Each number is 128 + 24 x the weight over the matrix's rms, rounded and kept within 0 to 255. Layers, rows and columns count from 0.

# layer 3 MLP down (transposed), 1024x256, rms 0.103, rows 600-626, columns 128-255
[[122 131 135 131 141 109 129 109 126 108 141 127 170 137 128 155 123 130 122 120 176 100 117 119 148 149 105 136 151 129 101 115 133 118 125 115 109 158 121 132 131 129 142 184 143 134 128 117 121 137  87 139 159 104 114 143 155 143 111  90 109 129  76  84  74 115 121 141 135 138 179 141 101 136  96  93 176 103 152 116 131 107 144 129 148 118 144 138  80 141  90 123 101 104 138 160 143 125 108 131 138 137 153 115 165 133  89 174  91 125  95 140 102 137 116 123  64 125 109 139 168 117 196 109 131 118 142 141]
 [134 107 129 142 171  87 184 125 103 153 125 100 115 135 125 152 114 130 119 140 108 133 115 127 145 139 175 101 137  86  99 140  74 134  82 140  96 150 115 120 114  77 150 112  95 152 156 166 137 128 152  83 130 133 116 126 155 173 134 145 148 158 123 146 126 170 140  67 121  91 145 180 130 132 166  95  80  99  99 148 112 118  94 116 185 102 119 182 148 141 164 116 141 129 205 116 115  79 132  71 156 115 150 153 157 132  76 120 127 146 120 127 112 130 107 172  93 123 117 161 132 128 152 163 132 119 133 167]
 [137 146 128 141 146 171 125 120 133 130 165 147 130  74 100 190 127 140 136  79 113 122 155 143 146 135 133 139 106 129 155 153 139 136 110 134 108 151 115 111 140  93 124 134 128 159 107 104  98 118 145 129 153 113  82 178 166 140 164 156 126 124 147 149 132 119  99 116 123 118 127 151 153 145 142 120 136 134 142 120 108 137 126 104 113 127 128 118 146 160 147 153 131 152 121 137 125  85 141 112 130 115 129 107 206  96 132 100  92 159 107 148 139 122 124 114 112 141 150 131 142 109  96 104 112 136 125 172]
 [180 109 118 155 122 122 107 116 145 129 140  55 165  66 156 166 157 137 150 116 147 112 146 141 134 142 131 108 143 115  68 116 155  69 113 107 122 161 103 129 155 124 142 148 164 109 130 115  98 138 139 125 134 104  57 143 129 101 168 135  94 160 125 149 121 105 138 111 141 119 112 163 104  83 126 120  77  85 152  86 153 104 130 122 169 135 144 175 122  87 103 173 130 120 140 143 148 143 112 154 113 117 108 120  60 148 153 150 135 115  97 109  57 118 111 113 143 115 107 182 112 129 114 145 110 116 140 106]
 [141 121  66 108 176 164  81 168 114 156 154 128 109 135 142 124 110 142 114 120 104 167 132 137 149 138 133 145 133 145 139 162 144 107 126  97 137 159 155 176 140 100 107 127 117  81 103 113  93 151 108 147 143 163 160 129  99 125 124 106 140 167 102 166 126 124 150 111 140 124 142  89 114 132 108  93 113 131 118 155 117 150 135 144 123  99 141 127 142 161 132 134 148 143 121 111 127  79 156 103 141 116 133 101 179 116 128 106 107 113 118 129 127 116 171 104 168 154 157 117 147 159 139 134  84 130 100 133]
 [105 145 122 148 107 109 146 103 125 138 115 164 106 139 127 160 125 146 108 146 144 129 206 172 161 138 103 113 129 103 151 168 170 154 161 160 114 138  93 124 181 123  84 166  99 128 127 120 133 126 126 135 142 144 132 156  89 119 148  89 108 142 145 179 131 165  89  97 160 121 108 149 147 131 156 140 150 142 142 140 192 125 116  98 148 125 128  84 129 145 136 147 121 149 133 115 158 105  85 138 169 177 126 111  76 114  99 162 102 160 142 145 155 113 126 126 127 172 107 129 125 127 104 122 166  96 156 135]
 [105 141 135 152  94 128 138 134 131 134 141 122 113 100 146 154 153 160  94 138 141 117 126 117 132 132 130 151 166 122 140 116  97 149 116 142 101 131 139 124 138 136 121 136 146 134 147 106 149 124 160  91 141 124 107 103 140 160  93 110 137 144  98 135 150 152 151 137  95 128 162  93 129 104  93 147 148 107  96  90 112 141 117 130  97 139 116 105 174 145  89 134 112 109 133 153 116 147 140 144 124 113 145 126 123 115 130 108 140 163 201 117 158  94 146 122 118 123 106  83 173 170 141 136 132 120 132 114]
 [104 137  79 125 150  91 159 153 121 140  92 106 143 167 134 111 117 118 125  99 113 152 155 124 115 156 109 164 177 174 155 112 134  99  99 151  89 151 133 150 122 156 156 127 155 161 107 119 156 181  88 123 105 149 120 149 104 122  83 107 113 145 148 107 115 122 110 146 156 146 121  84 115 150 117  93 139 139 117 162  88 150 110 122 161 134  95 122 167 131 110 113 131  99 144 192 104 116 168  71 117 123 139 100 146 128 174 111 153 131 100  90 189 103 172  96 126 103 101 157 102 130 150 137 139 147 134 174]
 [137 140  79 120 129 131 130 135 116  97 141 121  90 119 125 126 135 146 149  94 125 139 114 115 129  99 119 131 128  85 135 114 128 128 131 108 115 124 116  79 175 117 114 125 146 130 131 144 119 117 148 137 147 158 120  77 153 136 137  85 139 109  69 115 136 116  69  90  92 176 139 124 143 131 106 153 131 109  93  91 117 172  84 140 134 113 187 126  84 115 117 133 175 103 140 143  97 166  84 134 137 119 175 127 133 116 127 135 138 133 128 132 149 122 135 162 115 115 162 135 116  89 135 109 124 110 108 108]
 [143  70 148 101  86 162 135 125 108 135  65 139 128 143 113 136 113  90 147 131 123 142 126 140 125 157 204 157 111 151 122 114 164 134 129 105  82 108 119 145 159 117 173 140 123 122 136 152 113 137 127  96 131 142 128 108 154 123 119 144 155 103 124 113 119 131 123  98  72 106  99  93 129 126 149 112 142 149 168 134 125 130  90 148  97  81 133  74 126 135 158  53 122 144 117  93 127  78 118 127 136 114 170 143 137 124 115 132 132 136 158 132 151  78 166 151 115 154 156  81  97 138  95 121 118 156 109 104]
 [138 100 130  95 141 138 117 139 149 100 154 126 135 116 132 153 127 113 150 113 136 153 119 117 133  99 118 101 151 135  85 119 136 104 109 146  84 133 128 124 155  55 113 157 131 155 109 158 137  90 136 152 153 165 106 139 102 180 118 166 100 121 134 134 134 127 135 115 160 122 134 182 127 101 133 174 152 138  98  99 116 113 142 161 128 147 102 143 110 110 117 122 117 123 144 126 127 127 127 137 153 127 160  90 157  98 148 128 165 108 186 134 149 164 106 137  92 148 151 136  81  78 128 112 133 137  58 129]
 [109 144 134 148 110  98 113 119  76 138 110 124 147 140 106  59 118  95  95 117 103 111 144 161 127 138 121 128 146 139 145 114 116 154 113 148  94 116 106 129 157 118  88 180 116 154 149 141 142  94 140 120 114 156 148 109 145 145 134 128 114 151 164 135 118 195 128 117 108 117 135 114 154 129 109 126 121 144 139 120 132 104 145 108 122 129 157 156 128 132 143  86 133 120 127 134 126 151 124 115 112  75 168 104 100 103  77  72 179 119 159 139 137  94 102 145 136 150 116 122 117 164 117 125 125 139 130 142]
 [133 165 116 131 105 135 127 119 112 139 174 117 100 139 122  88 153 157 112 127 163  91 126  96 157 167 106 150 129 120 126 118 106  97 142 130 119  76 122 160 135 155 131 130 118 140 132 110 103 112 125 135 126 121 122 124 141 103 154 170 135 107 123 122 149 119 141 139 133 104 143  83 141 150 126 157 134 123 161 121 117 131  98 147 158 127 131 102 109 145  96  72 127  98 159 137 130 152 152 152  97 118 154 125 101 105 129 101 125 104 131 107 116 112 125 121 133 125 147  73 109 132 172 166 123 142  95 132]
 [123 107 110 139 112 102 129 101 146  97 127 130 114 130  99 142  93 139 142 124  90 107 101 155 102 134 158 129 110 114 136 161 169 120 109  86 200 163 164 172 155 178 103 118  74  71 140 166 135 130 175 187 128 160 126 136 145 129 113  87 146 100 124 140 110  95 136 140 113 121 155 118 110 159 128 161 100 147 151 152  96 165 127  84 115 152 186 137  93 122 138 129 108 145 140 118 105 131 116  98 149 107 139 117 125 125 114  85 141 118 117  60 114 153 101 125 133 122 115 164 117 165 120 143 168 118 141 145]
 [138 128 104  90  92 131 101  74 132 135 161 154 103 127 121 143 108 124  64 111 169 112 123 124 160 136 164 130 139 134 112 189 124 112  99 134 121 116 137 109 149 113 126 150 138 157 133 143 141 109 144 142 124 142  96 107 116 158 114  99 154 149 153 123 149 143  73 139 108 128 147 116 118 152 154 133 107 173 121 120 117 140 148 123 104 136 144 114 127  90 119 130 143 157 117 127 157 141 117 148 129 111 143 110 112  98 161  99 104  88 138 130 138 144 104 143 117 149 111 133 176 142  79 123 109  95 130 145]
 [108 121 163 132 143 140 178 130 146 137 108 159 121  99 155 133 151 124 158 140 126  97 137 106 119 115 156 142 135 119 150 113 123 164 104 150 135 160 130 151  95 137  94 116 148 106 145 155 139 144  62 130 136 131 137 130 148 126 138 140 127 127 159 133 146 148 104 132 111 129 151 146 149 121 128 116 130 122 130 100 179  89 129 106 148  91 171 133 149 100 110 116  97 127 115 125 109 127 110 109 159 143 131 124 137 107 102 119 121 130 120 150 169 175 122  89  93 113 129 118 128 147 115 134 170 168 130 171]
 [134 123 108 123 128 112 129  90 168 126 128 108 167 121 102 111 141 186 110 144 190  37  91  74 102 152 126 125 131 128 102  95  96 109 122 108 122  91 141 123 139 148 131 126 125 130 123 163 169  79 215 139 120 129 110 143 129 129 133 116 174 132  83 153 141 129 121  98 147 186 158 147 128 111 101 147 152 175 153 110 149 135 115 141 158 119  74  96  57 132 127 156 140 111 164 114 182 139 123 135 117 101 131 105 134 114 131 152 151 125 152 143 135 134 124 116 140 137 100 145 133 123 129 132 131 173 134  87]
 [129 128 133 143 131 109 142 100 118 151 138 124 105 128  96 117  98 173 112 128 128 142 112 170  96 105 147 102 145 144 162 110 106 140 181 111 139 125  90 120 140 114 139 123 145 114 135 152 117 131 161 146 126 134 101 130 125 132 128 127 169 119 147 140 113 102  87 108 107 107 159 114 142 143 115 124 136 135 115 114 130 115 129 127 126 137 135 143 171 183 116 156 157 124  94 153 102 108 155  92 116 163 131  88 104 116  94 137 175 130 135 143 131 136 129 123 122 109 132 112 182 120 102 119 121 132 101 151]
 [131 124 113 117 137 175 148 116 143 117 115 137 110 115 122 142 105 116  85 115 144 137 148 127 103 145  78 159 141 138 133 163 106 135 120 128 142 126 135 143 125 137 161 103 144 148 122 123 146 107 126 176 100 145 142 137 139 125 130 106 118 108 108 124 102 122 130 111 135 132 121 160 135 161 139 123 158 181 118 145 120 123 137 139 133 161 135 147 133  93 133 139 175 100 125 137 133 127 129 122 171 170 126 127 150 112 159 170 137 138 109  86 136  98 140 142 142 133  99 164  80 116 129  91 167 119 151 110]
 [124 140 132  98 156 130 130 111 146  88 145 144 133 114 124 156 138 119 128 134 139 124 112 154 115 122 104 113  88 151 142 103  95 134  84 107 153  98 128 158  90 118 107  99  91 141 119 152 137 144 173 136  94 149 120 131  94 109 138 126 124 129 124  90 116 158 129 134 123 128 175 146 167 138 134 143 120 147  90  60 137 119  53  94 138 121 135 133  68  96 141 164 160 111 107 118 118 133  84 120 121 119 159 101  90 130 128 153 148 162 108 141 124 112 137 154 121 144 153 148  96 100 150 123  84 153 159 121]
 [126 136 109 139 140 133 140 153 152 149 113 152 119 119 139 176 146 101 149 142 155 113 154  87 153 102 153 168 180 120 120 148 149 139 152 125 161  91 138  88 118 128 145 164 144 137 136 161 131 130 122  89 107 140 105  85 127 147 104 150 151 129 109  78 126 130 115 163 145 176 116 151 110 100 112 121 145 126 100 169 136 114 158 131 138 145 153 155 120 130 115 139 116 126 140 142 128 117 134 101 132  85 103 155 126 158 149 138 192 142 118 138 121 168 122 160 110 103 123 128 178 121  83 138 105 113 124 130]
 [111 142 114 141 141  97 122 109 121 150 118 123 106 126 132 128 128 155 143 146 113 134  86 127 131 145 153 175 115 181  80 103  67 126 179 183  99 145 160 129  81 156 117 141 140 157 113 111 117 133 116  85 157 140 128 170  99 112 132 130 107 124 131  89 162 136 124 132 141 117 138 134 136 124 144  99 113 130 141 108 123 135 126 118 108 107 148 181 127 133 111 144 153 132 107 117 181 178 126 113 118 107 115  79 146 108 145 126 137 102 151 118  90 139 126 180 143 107 102 129 139  99 121 147 118 119 105 143]
 [139 143  76  93 138 113 153 148 145  89  85 123 131 109 159  98 147 183 149 184 175 140 115 167 148 131 132 142 119 110 168  86 101 128 136 109 144 120 102 122 139 173 109 141 112 109 134  94 150 104 162 105 120 111 155 135  99 131 130 107 152 111 167 168  93 150 121 167 113 146 162 117 120 148  79 155 150 175 140 115 135  83 109 108 142 130 122 111 142 147  78 124  90 125 145 120 136 132 129 104  90 150 164 136 176 127 131 147  69 135 148 130 116 132 122 105 138 104 139  92 140 132 135 116 118 130 139 107]
 [166 159 107 117 129 135 134 110 114 146 114 137 123 155 117 133 128 154  86 168 118 146 117  88 131 165 127 119 126 127 121 121 116 135 140 149 101 146 133 162 134 154 115 153 116 126 121 129 128 140 120 125 113 130 132 102 124 155 115 103 101 124 108 113 144 117 186 101 128 151 163 118  98 158 107 139 144 134 170 102 146 138 128 139 112 150 150 115 161  79 156 106 113 126 171 144 125 158  93 160 102 164  98 137  97 105 152 105 126 145 119 152 151  93  96 127  94 108  93 154 127 130  96 112 114 136 126 133]
 [131 148 138 167 163 111 148 106 107 130  91 134 122 129 103 111 140 133 157 142 149 141 132 135 133 130 173 169 130 180 106 106 103 108 115 109 103 140 128 144 150 124 146  90 105  97 122 120 126 118 125 134 153 167 139 137 139 108  91 105  97  84 133  81 146 131 125 127 104 106 154 182 105  59 158 135 164 105 122 114 125  79 145  80 169 175 156 135 125 100 131 155  99 146 104 149 164 103 135 133 140  90 127 103 139 139  91 156  96 121 135 157  80 140  97 113 130 108 107  99  89  74 151 144 119 117 165 154]
 [126 132 152 117 149 109  81 133 117 121 151 155 140 144 157 101 111 182 114 147 113 127 105 131 123 139 165 161  52 144 156 157 154 155 118 134  87 157  90 110 174 130 135  82  81  81  98 155 134 161 154 126 129 165 107 122 126 159 129 135 185 145 116 123 174 136 137 104 127 137 141 130 127 190 131 137 103 148  81 129 157 105 132 113 137  85 144 132 110 139 120 133 150 157 123  88 134 164  99 121 142 134 103 129 154 114  81 191 146 108 129 134 195  92  83 125  85 101 132 117 136 171 176 124 114 121  92 169]
 [170  87 110 138 163 141 163 153 184 126 122 107  89 168  68 150 131 105 101 113 124 116 176 130 114 179 148 122 105  84 111 151 161  86 116 138 163 144 196 166 114 160 126 124 102 165 158 117 132 128 164 116 126 139 146 106 119 135 138 141 143 106 155 115 164 106 123 145 159 154  93 122  99 130 131 144  97  99 127 127 119 106 120 160 123 154 151 162 112 128 115 100 144 118 179 112 145 162 103 105 142 104 104 118 100 131 110 187 122 141  98 132  96  82 133 142 122 153 144 116 119  97 124 129 124 100  99 110]]
# layer 3 MLP up, 1024x256, rms 0.12, rows 601-627, columns 128-255
[[132 129 164 122 136 123 148 121 120 144 179 135 143 118 113 140 146 147 156 128  79  81 123 119 120 123 139 157 153 150 148 108 151 117 173 155 103 146 124 140 164 164 125 174 130 213 111  90 133 144 150 135 181 109 114 115 136 163 144 101 104 123 105 188 158 131 167 144 176  98  82 131 143 104 119 167 147 120 129 125 107 138 206 113 104 166 125 127 127 132 141 111 123 128 153 135 118 109 130 130 131 136 134 131 143 116 130 136 102 130 104 150 130 124 123 135 118 148 153 128 109 101 105 100 133 121 121 111]
 [139 126 128 119 107 100 126 110 133 131 113 120 167 147 135 104 158  88 150 148 152 114  81 130 118  94  98 120 140 127 108 149 105 112 139 104 136 132 126 110 127 164 163 161 123 138 145 147 172 125 133 141 123 138 177  80  99 108  94 119 100 158 131 105 105  80 168 102 116 132 107 127 126 107 111 149 127 132 135 127 141 105 133 148 172 110 112 161 148 116  95  98 138  94 133 117 125 160 111  96 157 115 109 150 100 134 130 116 147 108 152 151 132 130 148 131 116 110 122 101 113 156 142 153 133 161 130 117]
 [ 97 115 149 120 141  90 158 156 130  97 139 165 148 130 133 146  80 117 171 115 119  97 132 119 122 127 103 151  76 178  80 144 131 204  84 114 135 138 162 149 163 181 123 168 120 169 154 125 104 132 123 113  85 100 139 162 125 202 137  99  80 127 106 101 102 103 145 120 135 104 119 140 112  67 110 132 147 166 143 158 118 143  99 102 104 121 165 175 114 117 109 141 161 162 107 126 138 110 149 156 160 132 125 132 113  96  62  52  86 136 150 119 111 140 138 152 163  62 104 116 156 119 107 131 119 164 166  83]
 [117 128 166 141 135 114 119 127 105  81 122 139 146 145 113 131 115 119 155 148 137 126 105 146 133 165 139 127 131 177  90 129 140 149 144 138 136 133 146  65 154 152 131 108 118 148 135 114 160 110 112 157 135 106 110 139 121 123 129 109 115 141 110 109 138  97 137 104 136 170 138 156 133 121 136  93 166 114 148 105 127 159 101 123  96 183  95  78 143 108 146 102 161 100 138  92 127 154 145 137 124 153 127 126 113 136 119 145 137 114  97 132 104 119  82 139 120 139  88 186 123 122 108 144 156 179 137 137]
 [136  89 154 130  91 112 173 126 109 141 115 124 114 127 115 157 142 155 178  97  74 148 102 106 142 118 132 128  91 107  87 151 125 103 100 120 156 113 190 110  86 149 145 156 110 115  86 111 118 156 132 138 141 130 110 126 108 164 115 141 106 128 131 150 117  96 122 141 136 136 127 138 109 168 156 157 179 166 118  94  88 128 157 118 110 148  71 102 136 131 111 118 125 107 146 152 123 100 155 131 169 159 129 125 143 157  95 132 126  95 120 123  45 124 131 173 119 152 139 119 103 142 128 124 128 158 160  76]
 [138 120  87 152 138 115  91 142 138  90 134 115 168 159  90  92 113  98 150 150 120 136 112 121 136 105 143  90 139 156  98 121 141 114 136 125 142  97 127 147  99 119 132 150 109 142 124 153 110 130 130 157 129 131 175 147 124  96 159  81 102 136 146 109 131 116 113 101 159 125  93 101 116  81 130  98 115 123 155 122 195 111 124 138 143 150 155 177 103 133 127 117  98 139 160 157 154 110 122 155 140 158 160  99 168 121 161 116 130 114 109 141 113 137 149 152 169 136 130 123  80 121 124 120 145 131 125 131]
 [134 119 128  77 161 104 164 149 162 142 139 150 113  81 122 112 111 118 119 109 100 136  83  83 135  99 134  75 106  74 170 126 127 162 147 106 159 170 136 131 132 183  75  93 140 153 154 130 125 124 153 162 149 104 126  81 117  80 173 147 131 110 127 106 110 139 184 102 136 128 122 113 114 116 148 117 124 135 137 123 130 134 142 100 147  90 151 108 108 106 121 157 110 154 126 148 182 115 121 118 154 162 154  89 123 137 119 102 167 129 125 106 102 131  69 153 129 138 112 120 165 100 113  98 118 135 113 122]
 [154 149 161 119 124 142  95 110 164 131 127 117 113 114 143 130 133 132 137 170 131 132 111 118  92 109  99  83 165 159 133 108 125  92 139 124 155  99 103 124  95 129 157 109 155  99 100 130 114 132 118 134  92 111 138 140 168  98 121 149  83 137 120 147 148 126 175 107 115 130  92 124 129  99 144 119 145 140 108  71 152 139 137  98 153 140 122 132 157 128 137 126 112 148 100 143 126 150 125  89 139 116 153  91 149 155 118 152 143 125  97 103 148 138 134 104 163  89 182 157 123 119 149 152 127  99 118 135]
 [100 146 149 151 136 145 116 137 150 144 171 145 124  73 130 137 157 131 100 146 109 138  88 114  69  96  98 126 114 116 136 121 121 150 135 138 160 148 155 153 108 110 142 136 118 131  90 110 128 124 141 191  87 147  99 131 117 116 128 101  91 112 115 126  94  99 148 144 143 140 143 164 154 141 119 146 113 103  68  86 148 147 117 142 113 149  87 146 162  84  93 148 128 136 135 114  94 103 102 122 162  97 106 156 117 143 138 132 136 108  54 124 155 162  99  90 100 105 103 146 137 118 161  98 140 103 143 159]
 [ 85 142 139 151  94 133 144 118 110 134 123 145 107 120 153 110 146 130 120 126 120 104 182 157 127 173 125 143 119 119 135 158 127 138 167 106 152 143 103 131 119 181 132 104 128  97 149  92 130 144 129 108 115  84 117 117 179  98 122 119 141 170 130 141 148 126 136 132 120 190 111 125  82 165 131 131 105 133  82 131 114 172 131 123 120 116  95 115 126 141 101 142 186 167 135 157 124 143 137 170 136 137 116 181 115 153 114 105 124 160  64 118 134 108 122 135 123  99 143 156 147 112 133 142  96 113 125 144]
 [122 144 129  60 174 123 123 134 136 139 161 127 119  99 137 179 146 134 133 113 170 158 142 121 132 100 100  99 121 142 110 126 132 120 159 115 146 166 143 136 132 134 183  78 106 111  98 110 105 150  85 155 119 126  73 120 121 110 144 142 100 122 108  95 128  64 102 159 115 118 146 157 127 154 176 145 139 114 120 105 125 134 116 137 124 116 110 158 128 132 102 184 145 155 114 141 113  68 147 140 164 174 154 159 129 128 157 195 139  99  94 114 114 162 144 140 146 131 143 103 104  97 140 138 107 163 114 104]
 [120  78 114 145 133 108 107 121 148  99 136 117 100 133 105  89 130  97  98 140 119 133 161 139 122  99 128  99 118 128 126 136 121 113 170 124  65 148 172 120 119 125 193 159  91 162  88 164 144 163 146 138 131  98 122 129 127 158 102 109 115 110 116 153 122 135 132 133 150 111 115 143 152 148 121 120 149 182 115 135 150 105 105 129  85 129 156 147  88 142 125 168 143 158 122 139 119 111 145  91 182 141 125 122 156 167  84 153 109 122 109 187 143 127 129 149 147 164 115  97 139 125  99 138 117 133  85  94]
 [122  85 119 124 159 117 162 148 131 140 182 122 106 134 156 109 120  96 151 127 134 146 192 126 122 153 109 140 130 136 135 129 106 115 119 142 112 140 115 148 112 176  90 131 146 106 132  91 110 126 137 145 128 138 147 171 156 105  99 153 138 122 100  82 132 157 140  99  97 126 167  93  87 114 142 107 112 171 114 155 134 142 114 120 143 140  70 118 125 140 161  99  96 129  95  99 105 198 155 122 138 172 162 104 119 132 129 156 109 125 137 161 111  90 159 126 117 118 110 141 113  74  78 157 122 155 134 153]
 [ 96 119 150 111 124 116 152 155 153 165  77 125 152 112 149 105 133 134 165 136  99 161 147 134  41 101  85 133 148 102 141 100 149 110 150 125 145 143 142 153 140 131 121 146 119  75 116 125 136 129 124 112 150  88 142 158 161 166 181 188  94 133 125 120 108 152 132 121 138 133 141 108 129  94 105 130 138  72 150 135 115 124  93 167 150 132 114 131 118 162 116 104  81 113 115 131 121 130 151 141 102 132  65 103  97 125  97 151 103 168 114  94 161 132 108 119 143 159 134 108  64 119 128 142 128 170 128 120]
 [167 128 135  97 151 150 123 128 130 126 154 111 104 136 143 117  73 138 128  80 131 138 144 156  91 111 103 130 150 137  94 139 124  75 114 135 127 123 143 146 124 134 111  94 112 147 124 116 120 143 108 108 111 153 137 124 106 139 127 151 125 128 110 129 134 124 120 142 123 182  82 131  87 154 104 150 113 126 124 146 103 154 152 100  93 168 111 164  98 147 116 126 154 127 131 144 125  99 155 137 128 104 109 148 154 144 122 115 153 159 141 141 119 156 117 168 131 174 130 132  85 165 156 110  81 117 128 137]
 [166 129 136 113 153 101 141 119 148 130 145  93  95 138  87 105 166 160 147 114 108  88  88  94 129 105  66  89 118 173 110 123  99 128 111 106 155  59  77 129 137 135 137 120 145 127 116 129 127 101 115 141 119 146 102 114 155 116 134 156 186  68 122 136  94  91 135 130 127 108 143 166 140  99 157 165 115 173 111  83 108 130 111 167 118 132 140 129 148 114 152 177 152 135 100 112 150 164 119 162 103 119 117 112  73 128 129 131 188 143 133 114 112 136 109 116 115 131 141  93 128  84 135 147 104  72 145 103]
 [134 108 142  80 161 149 129 120 113 140 156 149 126 100 162 151 127  95  93 115 153 151 130 107 144 181  98 133 130 113 157 134 158 111 137 154  87 173 147 156  92 123 127 129 136 138 136 108 152 126 130 107 146 130 176 147 160 134 131 105 124 123 143 131 174 148  86 136 161 126 153 137 111 162 141 107 149 143 146 139 142 147 152 147 158 114  91  80 117  76 139 108 113 157 129 131 172 109 109 162 156 118 122 157 133 109 118 142 122 124  99 104 116 139 104 142 147 127 117 125 108  96 116 179 122 133 136 128]
 [132 191 134 102 105 107 115 149 128 102 118 127 114 137 140 116 118 141 130 124  97 117 107 136 149 129 173  79 142  96 102 135 143 110 142 133  82 145 159 134 152 131 124 167 114 117 118 138 130 154 124  62 129 127 130 107 122 132 117 140 132 135 133 142 104 145 109 105 122 131 122 107 122 135 151 130  95 128 129 132 122 180 169 134 133 124 121 112 120 139 108  89 102 137 108 167 135  96 157 125  89  98  95 137 116 110 128 114 136 139 132 152 121 159  88 137 134  95 145 152 131 144 118 132 106  96 131 137]
 [110  91 114 135 110  82 127 159 115 147  95 144 140 162 146 127 126 121 110 171 122 165 120  88 158 136 140 176 152 103 104 148 131 132 142 115 119 151 115  93 145 126 148 136 139 135  93 108  99 123 133 170 178 103 155 121 171 152 137  85 140 152 141 179 122  89 124 119 124 113  90 114 134 118 102 100 126 126 133 157 102 139 148 143 122 150 150  96 179 155 104 115 123 140 144 131 115 130 129 114 145 153 110 154 148  96 143 113 101 127 166 125 136 129 124  95 141 120 123 128 143 138 158 125 135 109  96 163]
 [133 119 124 153 150 145 140 106  91 139 115 147 105 139  93 114  97 129 113 144  95 144 109 147 121 129 108  94  87 149 136 143 165 163 108 146 149 117 147 160 125 131 131  90 116 128 139  83  86 159 147 141 116 145 150 128 113 143 157 147  92 157 119 130 105 157 132 103 108  96 102 138 144  94 168 108 115 152 158 166 101 125 128 114 134 153  90 131 179 120 122  99 106 153 166  94 140 113 121 158 103 139 154 139 121 129 146 106 107  72 124  92 171 102 108 112  98  95 130 132 119 122 181 104 133 126 106 172]
 [125 123 129 100 105 131 133 172 137 157 152 106 158 148  91 111 120 168 148 127 154  76 123 156 132  88 121  80 122 124 153 142 179 108 103  82 139 126  82 172 188 115 149 128 103 147 118 171 134 137 129 183 146 100 117 144 142 180  82 161 137  70 128 106 142 125 140 113 139  95 115  89 133 129  87 127 135 161  94 107 147 131 140  99 119 120 155  93 110 117 152 135  97 170 154 126 122 104 114 113  91 128 145 148  99 138 139  89 138 175  84 186 146 134 111 107 165 162 163 111 131 143 133  93 111 150 138 120]
 [149 121 128 134 121 127 130 114 103 179 138 152 116 144 140 120 118 100 129 102  94 169 141  97 155 131 123 114 150 128  96 127 147 145 181 142 117 105 143 103 182 131 137 105 156 160  88 146 107  84 105 161 111 112 148 122 166 127  86 150 144 139  93 154 108 142 127  93 136  90 125 111 135 136  93 112 138  99 106  90 103 122 127 119 135 167 131 117 125 142 133  81 104 112 113 160 120 107 112 164 135 104  78 146 124 126 134 120 143  78 130 104 135 137 160 152 122 166 107 118 158 137 144 128 115 120 124 157]
 [ 85 136 104  97  97 130 149 129 144 142 116 105 131  67 176 139 108  99 137  80 113 124 143 122  95 109 115 120 144 103 143 136 131 127 115 116 142 128 111 100 131 151 141 106 165 141 143 127 191 166 130 131 142 111 171 153 187 108 159 143 165 124 119 147 140 161 144 121 129 111  98 103  93  87 126 152 107 126 113 141 114 121 162 123 129 126 122 153 122 134 107 143 148  96 102 128 167 117 132 100 128 122 148 100 161  86 127 174 131 122 148 183 153  90 144 138 159 163 170 133 142 114 125 170 118 137  95 136]
 [110 137 165 127  95 176  74 144 131  89 155 163 144  77 100 107 119 111 138 116 118 106 122 126 140 122 155 169 131  86 140 117 140 152 142 163 133  90  98 118  91 123 129  91 132 130 171  96 140 119 132 132 108 143 104 118 152 131 135 155 130 131  98 158 153 111  89 119  68 188 148 106 131 177 130 100 124  96 109 143  98 131 160 161 153 151 165 137 114 113  96 121 141 127 143 115 112 137 115 139 107 152 172  94 140  87 177 104 127 116 107 101 168 122 118 148  72 108 164 144 160 111 137 157 107 156 123 129]
 [ 89 122 144 106 112  96 135 148 121 120 138 132  94  98 146 127 177 124 145 113 129 102 158 127 104 148 182 129 167 122 127 125 117  98 150 147 131 112 111 131 107 144 146 146 121 105 127 171  92 133 134 148 155 155 147 121 160  99 105  99 110 143  65 155 116 119 141 118 124 160 123 105 128 122 129 154 128 128 177 130 120  90 135 114 146 142 130 113 117 114 125 127 145 124 170 150 134  97  92 163 115  54 130 119 107 125 155  96 122 124  96 160 141 131 131 108 177 115 132 130 102  84 153 160 117 163 135 171]
 [ 71 110 144 158 110 142 124  91  90  82 121 179 133 104 137 140 111 126 129 141 121 106 118 130 124 118 103 100 117 157 160 116  90 154 130 111 134 158 101 134 162 102 152 118 109 125 103 152 133 156 100 191 140 114  76 148 134 109 107 104 162 156 103 184  75 123 130 136 132 103  92 157 122 142 121 129 133 120 106 122  97 136 154 116 135 116  93 112 130 111 152 182 110 171 101 107 109  92 149 147 100 153 120  98 156 113 116 106 137 184 150  90 181 153 125 143 170 109  98 173 127 132 120 113 131 149 115 170]
 [109 121 111 123  75 153 143  96 106 105 124 169  84 147 153 108 168 102  98  92 101 157 127 131 140 140  99 109 121 114 138 144 142 150 138 126 121 126 118 150 112 118 153 131 110 110 135 160 133 134 153 105 159 146 121 134 138 148 128 116 115 177 124 113 140 111 122 121 117 125 129 150  72 140 159 128 147 132 133 119 134 111 140 131  82 146 130 121 120 176 116  99 179 133 157 139 163 114 145 131 123 137 146 122  64 104  77 129 126 126 135 125 151 146 150 137 109 118 101 109 109 140  89 123 123 121 105 130]]